From a checkpoint of a small transformer trained on Wikipedia.
Size: 5 heads of 32, vocabulary 3597, 5.62M parameters.
Architecture: LayerNorm before each block, learned positions, biases, tied embeddings.
Training: a variant of Muon for these matrices, 152M tokens, 6415 steps.
Each number is 128 + 32 x the weight over its row's rms, rounded and kept within 0 to 255. Layers, rows and columns count from 0. Numbers have three digits each. The size before them is the row's rms in percent of the matrix's.

# layer 8 MLP down (transposed), 640x160, rms 0.0617, rows 124-201, columns 40-79
090:099128178101105119126122128109064114115095152078140150142093139123110084137070171124108147179147138146153084159135036117
104:176128140148123160164123101155083118132113082105100101221114152142165156151040180108056154144118129088125070106097139125
092:166151134077152138096101089110099130146119137102137108118103090175170158143111085055091164065120120140137103133097152170
105:159187130071079138090135103151112072168079094193092108113105146149154110127153103160117147127131153099105175159130164125
103:150172108104149069166141157135100073110108084099163083059176169142104144162122114119095159168123116138056102093104060116
099:178121151206165154104139128145149124071164090078168134150139108112158135159116128095159114122101116087125094120110123161
103:137112179125186152127166038126140117093136115165165068190088119166125137140121136121119188119125140139137089066140151175
088:066145120129168126164143135125058107124123130138115126158109114151157135200156129110064118108187097127112176139152094178
102:082143058090097162084164135123123137111088129101102152151122186156108112110097149118112124119107114060181104081168145120
106:149152079145102120146140175158102159112182067170064162149156110110156132085097109160113090124137156103093153111096083129
115:128096081086129178113122088146165095129116105149116158151137159086135105119113104078144142128109187101145136153111123175
105:135149109106182132102176165134208124112107117127163114141147142107122157132131141137165145127069148132128163119110199145
110:143135147131110121150114137098153128130105113132134123138138181128103128195144133181119167050112152198110100097126164112
093:119107116088141114139143137126129053126142173100114163173109172104152166112084128117142107123185063140169137093105070117
098:144154158166130136029119133082138132198097202156078107145145128120139162093106184168172152113169130115064102145138132163
096:195068142122111132164089122142116147099060116128103154127099137153163100132145098173138120166071121191107114190164116192
101:126119122186125157121108141062112153143133179148100121082111139136135108163153118143103128095185107156147108077104159109
101:143127094141104111129109115131186098127158143128113107157116155135135179045119155103148169171136085048059120146165106103
102:121125139120157173151176102160103115088149148197096134085108085126158082070145078121116204122153140180129151124072168078
086:123106117115131115112098134125101163217143125101126127129149144089087147195132169103181107135110059079169099150105155158
110:146113140124100115053103114104154160167115138145151141165081117150078095116103092112162137160140108125167177131153060147
103:156118131156137128115058117176146151127148080096100110066097130171087150147107066136136144091120108137139174141139093099
102:140050121150119129107097099186150105165155158153098154108128111118162173116155129126107181145134132201150096115064126110
108:166153142137155149151133099138174113096161136089133143111125131062160154144129130163122088148093112077168073110114162185
102:102158127157101110156095122166154095121125148170057157082073120141090166096101113093156087129125083130183145154115140105
095:073181109123152132087219096103136094148179172182129154068086113147135119171077182122107195149176078122165126154078159122
109:089127149125132098136149052161122159151136120161097144114114116113071118141097042125169108080131174072182152095115180179
098:147111167113070178109118138130157092123139139103161098167093159146123074104077117123147100100130167083136080106196168122
093:113170160095131087154113132116138099146167165126103109189155133101195148187122109163141048141154057152127114104122146129
096:171132116088114097158127131146092135167118162118221106147102101069063109204074114160108144130104136113138115114140122105
085:124118089177103118157158114134153067207086093099109108103122133168140128163131097165061145089177180177126115161095120125
109:115091114211138168172100110176192101082098126120177144178122157155111139180114112099117170109078082095127139134175175098
094:194068147137121104116063124081104117096149165131079100123100126084116172124105116143157084067102202095124081199121163142
104:136138149088130111128133155145173166109157166153114133085115156107092094086159150081143158140171075113135098098151108103
099:135075140100167141131171097166155187201131132076104102118113135089135128135141151109163079077121125151117128117102156144
117:043146123123146109130177138115082155149137116182174142096104132100157136136147139131112182154129159148070097163159101166
099:204152157126138130164126084182156090039065141145102091210142134174117139179091132103138068165147107148124138114124112120
101:103104144148188119112067116107141150137181132097095179119085056093148098131094139132088182153164104188168188089127147096
095:128187229135117121074071103154129133157120109160118143114086131109101134147101073110127145160097072099151106169078133142
097:116103087117146196142089166160136089049150126162096171132182120096170150095132192163179065093132099120143140082117136134
098:156132172119110114158140075137131159138071159059085128196121137075097109138140156094150127096155078097111110125191103157
098:136118159162147086136173130170138164101139125087112136119115130162125103090138192123086091157089078146151143101153118128
094:075158123147130135124201094160112145086116123145141109128092104147109077134140097120109172088193240215199187095118105159
096:152102121109181126146130121124127111079120089107146127100082110030096157156060123119120160169116121115096094099110179137
106:064134132138143123163152131084081115118062173093188141151197153141087138162099111111141107126170124129149063133116113151
098:162138115132143197170132117117133149121142086090132170136163137204154174107141133146169126143129129090147162184108108126
110:126135117128083135128063142117093101115114115160134172128142100181084079120116142097096135193100188160164155121049119112
102:164131095161117158124157182105095124116078085137158168113117160134083078103048177104103139080154094084109098160172102165
108:132128082158121130155188141106109191090102130131129151123151111113185133134082156179153123103131159144162125174125090179
097:147116144182126118095117172183159149125080140149138116154106112144172125166165117146157137181120087174166087142138119148
105:151122077126086149090166144103136118078118110096144205197146153058136137108123156146164116166126138106169133153119119176
086:111060146136121124134148140110123126137204090071122102151117121110109118079114121132167150125170081146179114120142123136
096:108156143104099109132142104150153132143061133131117121136116082110142160180186119093194114176147098181089119124148108106
100:157122205090102168156114108103126100156190082150116101126104130124108109117135188092069119088091144143146147136175113071
093:143143146199085172133202162186132147092153089096137131141058145143153110079169110129086071115156114104123164086114094131
103:075124114077100072136091126058143127132203116134142097098109157135143141084119129140098126155154172099139138112098103153
106:164092155093142156140133129125098119111118087094083106167150113140145114150124149093125145094087137088104171139149116161
113:149132119196135144146129114140070104206108185151158095184141144067103117100141158115066092125137146151144099105146178149
096:130116133137074154137078070139118127116148123130138133137184139106075133123128111164152113106095144125184092110101149064
110:118092139145160123161160094082168093103129136120089093139098156137130101141155153166164104124114159117139137119145170091
114:184143124199100124078146213168107145161166117110077112125197121097108106137074125163136110105159120185134148138129159185
096:071134119156121089129092138111142090175135144196116108147127087131112099109108105099135088097211173117102107122121112153
096:160113138080131183137145109133132192181120127104121143131138145125078176139094159111093074138108098128117117118083158141
102:184085169163121109110185093126133094076145136186133129095144079138086140101103196143139158096157125079119092090098140131
101:134169131174106149195125170111120110109077072132142109139113197140137074114118114109109104147126188088096123129164109097
105:110065127114081082097141107180164165076090128098111132103117169133142144164130082140134124165116133099172135105148204139
096:136164111141121169136166126117123146109101162142089115116081153182181091130102126105135069139123099146177096152180173069
093:070121090118138082130145111141166163147168113156171177108144169051155140120150109108144145141114102111056041168102139122
091:151108121154111166116039116152133134119120100143140079127134134161134126160091130149128149177154114136150122108147137108
104:077182120174124112094147071084096133097089106135157110147104123129130151121181131137120208149119157154117091142133105089
099:073192200138126119064146121122162108108116085071133122209155170163119086078065058104154121106116065079116114159168148145
085:124160135147082119123125077109099155141157083150074160138125117158139121173151129178120124134084113082116123159110177144
089:079098134149103137137103119161144145150061100138165078115067118154104096124134165153083159119159128111078110176087103146
094:094135164081173111125064141139138127151135125136085140156104156162159116134146117162099133114112110153115134117122115100
098:106125143119087119121167115120143128102122124116218165127075136078134205135136104137139137168156087163173126084155172094
102:120134102128122150087146097120121168119133170180153107135084131159107130138103131109062097161164110141134189117141059084
108:087089100186178139188168176074148121172138101167116128200140120171191143104128143070132104150123135161128124052128102154
110:097126105117094105156096158149074177126127115163086109117147117138163155152169122120108125115132097084081097103122069133
# layer 8 MLP up, 640x160, rms 0.062, rows 125-202, columns 40-79
101:133160096139085115123122102109122177102179116177173136103122136116105128088136108135179137162098039097115137104092100184
097:097130140097129083202155149133139106108141145143162180114135172180052138135141167160155123139152115125107067083074172083
109:080094158219141146132080129147111139184167088128080096136128134092093163144195144116200097113136129121140121069093104113
103:056167111152106129088127108131124172136152142145108073165075129106170146120142205122162103120090110099159133158168103102
097:072124123091107139136120155121140167162144172156133122067169127150121115098138209107174115106153089144119124116044163167
101:139095130156147171212126143134100111145089127168227168144188157074173158155155141109091127127179100180131117064105130108
094:099118166203091152153092104075176093177142113171104134144140136122204100167173086205126097097137191101097140126097099114
097:166099067119159146216109139126122103133138127129155148110179061140165086127161098140108150157105159095122128052164101186
092:141129136170064158094114155203076137171128145122105151158127143110123122155105127097180136149141138135102114134132125139
104:175162141148093075097167081173140141159129119133119162125144149172117116147161120140165088127100095090119170103068200111
098:122148064125118149145172146125092157127180103112105110074174141180124109150129120111133083113199162109116096114160096174
108:072133056129124118159118142112127062151157090127091214095195093131170142150145082139112115110053171165125063124128148138
088:167169087147107166209159154144124144062164090176138160114158089084165126122109132081078074116105143142122135087123133112
101:129134140147124106101133153093152125192140173114134224114172154138173107150183108121045127159079110047163066041171177091
095:081177099112140118105088179123094097170166132140132094101123116146191156154100144136157089141105094111113122130105113136
102:111113140155098151141141129155141126108122125121102133166160142129089108086123123130153024175134147130105165139123112113
102:166139104078126154103104137196129182152122119106118112153175093168129172132129134106116097162136125127141093123106115120
101:146161134119062153123117168164148154158153147032092142147159119150135103102049127148141092153114141149096079111112113123
099:172170170137147088097119071172085144145121169121135171095099167106135102180170107142014142151150133097117096175179041130
110:150087149163124114091123122104117164107086129131099153181112110146096143058121158125154100174151108122085141091111132098
101:095138144071121157153168155077118105047212108098171162137129115106162125187167154145146147184161187148152066155103137125
097:094210152153068106109147139118159054109186109125134152083146121110112125103088163127139192148226162114130111067153086125
100:165157100130148096073128154123099136111086173105110114080126156163194128170146075179151156125164126105124128152098153127
107:146056084140127124120150103103176126154116153074092183166169179110132145141139147079114140113113136154129148126122101077
092:175138123121160073122121151136140090092078110134171067140119141196102151160173170093165002093157192147082167124076176166
105:181152129104141133128104144102187105147076119116174183179108072145140106121149166143128108124157075097068105144068107083
097:145127130149145112148119153111141160101118148124076123146159068102129141101149134102091134114092168101132129173072074046
090:114108063162120133171119170121146149112168121153049204109090088152108143144143172109120158126136130131127124176113099119
096:086102063144124102141106158200126148096146138137127118162117114154144097101172100071177109152094155136152151176152153142
093:117181096144033112179115166094047125133134113131123105091135147106160195155164121142111067129139108103115190161155091122
109:089155107176076108152071106192207124103084113140153192153103090125128139150116139124149156180106191070139080102111078080
089:091116132132083164132112177152072119070138186104100116187121141183101087107127145170135055132103119117147143133073114081
109:142031115124168043160091133152137134152100202202114128134079139132127171130128091103148076153154167139114177128130137118
099:170180181155108141123173117148165116210107170158138144146138190181126083137101123125172093109083128092097126117184111111
115:117103149127152142195087164161089148134159136151151162108164163150085121098142090187151140163116193143102062156110182146
097:129112147081150080123081121132099178161175122131140090077103126096119137128145153144187146133100090117123090075163125088
105:098164053125091147123146145072181129123158067132117124188119185160138104119155153152157131093094152129120035107145110193
096:107146044122143101138197138158119179136054166133136186171207131125170162065095070151150072139157146165105182130145118130
094:130121162147157178169110097116137182112097142126195101080146118129171069149118103121103135159103139116080071144074088095
106:107118118135120128175110077098170162192164098137132179069108096067176102105121098125092114127123071189098125204097167097
102:123120104103159114130172122153082125096129173209148089074126136118191149115118116158092111124100099120147180113195155116
095:175156165175121032122167127047108130105154178129055120131131084150119102120096087091127134117180152190131125144107119110
102:077111154110112151117075128155097165103128193118112110144149085097158111094158134129136137099122126092064097102135098162
101:100138202113062101134139137192141183161161118151199116127156147078153095122170110108140178146141135173125149152128112128
099:114133145131114125127170143115120168099125082106120112126152178141195143128153177103099128129132122103134153187068095126
100:099107165114152136108143121079114166071165112135207096136104155100119133107174100078114104170177119122107128144177108133
100:113122134139079181117108132129177135089096175131150151130132126111075081122142114103153097160136115184100128114111135151
103:153158116154045103117205131137182147125127123147138168127064134136109135114154194101132116181120142113130169097123111071
095:082112111127175099166157141190116114166175143145122101100068100103152130131139212108134184122157146149155105154093086168
106:126156134121133094110158137161189158074100163105125145129231174165131145174147170105110112057080163102110171109144169108
089:179130167180160140131102137163133122161121209123098136144129160069154082161145091084114128147084162168137123156095138130
094:122179124083128174140163157164121175144112085109145167154122112158117111080132134125103128090123176114118093112101145175
099:103157108062084111172137080157107154185112124136138100068164116053124126118138117084114116099100136088097158145162111055
091:136094058138182131095127156114134148156157130131166121143152090121149081095201113092117131145097098111176169112131045139
100:091119098162163135090151134200102166113120121118112101134151123164124159083122121020132165063161147152135156147114093143
110:154177223183138140116166138105153155091134098146121131148128115123106124136110087104101085118164106138169106088147154158
102:137173127098085139134193107101160162146119141160114156103106134191129125140105119193172142142086134065108189176203110115
101:104242113107108118131132148158115169103118100101069129230131144127139102147087110103125153160086097123137113117110155085
117:139161123112131156156136166163125151159094104193112149160095146173159181112158135099162082123091181109138068136076124111
112:171183151140129192183158057134113159143106109126096171131095125066126085096121108176154099159102091164092166113101105096
092:054128122153079107098196195157125130169139092096119097142099135121133111158071158141123155191046138119121102147113100106
110:116073042171170108152105145124131098090164118141138126112090087160135084147130117152146098124113201116116133105131132117
111:099142166132160097129131105107125119176183054167100169167106153090161089115127163114103084083107126155142108078134187134
099:155171155121143111129089186088187146116198120128091166091127098157067106128157120123128114146178149171109125101077132125
097:149190171130163132168095150096147099129132153142092114106099119152142115117168151065130140149126131128076158146123068073
095:143149117059174174060025160189121064103166129115082116145187091188148119156106122114122144105103100116078141171085103129
100:082101121113109150115120145174111177114113104120159173129134127120141163102144115160122130137140098115081116109178074111
089:189144047128122155110129149058129097115151173143203161165152144152131125086163088094127128096128145110070160171138077132
101:215091174161164103153092111134115146176107139100157146176140116125115107138113110127171154141125172119140065154122083090
098:144156191120126116116127110109125100122150187120086137113156116170101078171162157168122181063132168152131154085113123147
092:114123080151153119091152138120102083184083155037155099148131153160148104122147124085133141181139105158161133130105126175
091:185177161184096087129149148146087128110161154133104153098145169141152095085187133129169070168123127127146146100138120136
095:151109151096149197142113141179171137147133145108074107125185145122152114096171124177151086151114153146149183054114142130
096:126161091121183147130110142159155155092106084092128175151141107109121103128157066118107102137111141131089141163160123020
101:139143105144095128097153127124121115111143125082205128147152086085126131120094127176147083059102177128111107146076116087
105:088168145132173148136163174156139070139110137141105118133129076118153104114148139176160146138142146174069158177114096108
113:105141116155135137103166172123082122132149100119141077111172107112088114176133144178162184218167084108108090138127097165
096:170139099146166129077144142101189145132127160108106105106137145093183154152125141144123146091158120131134133124117093098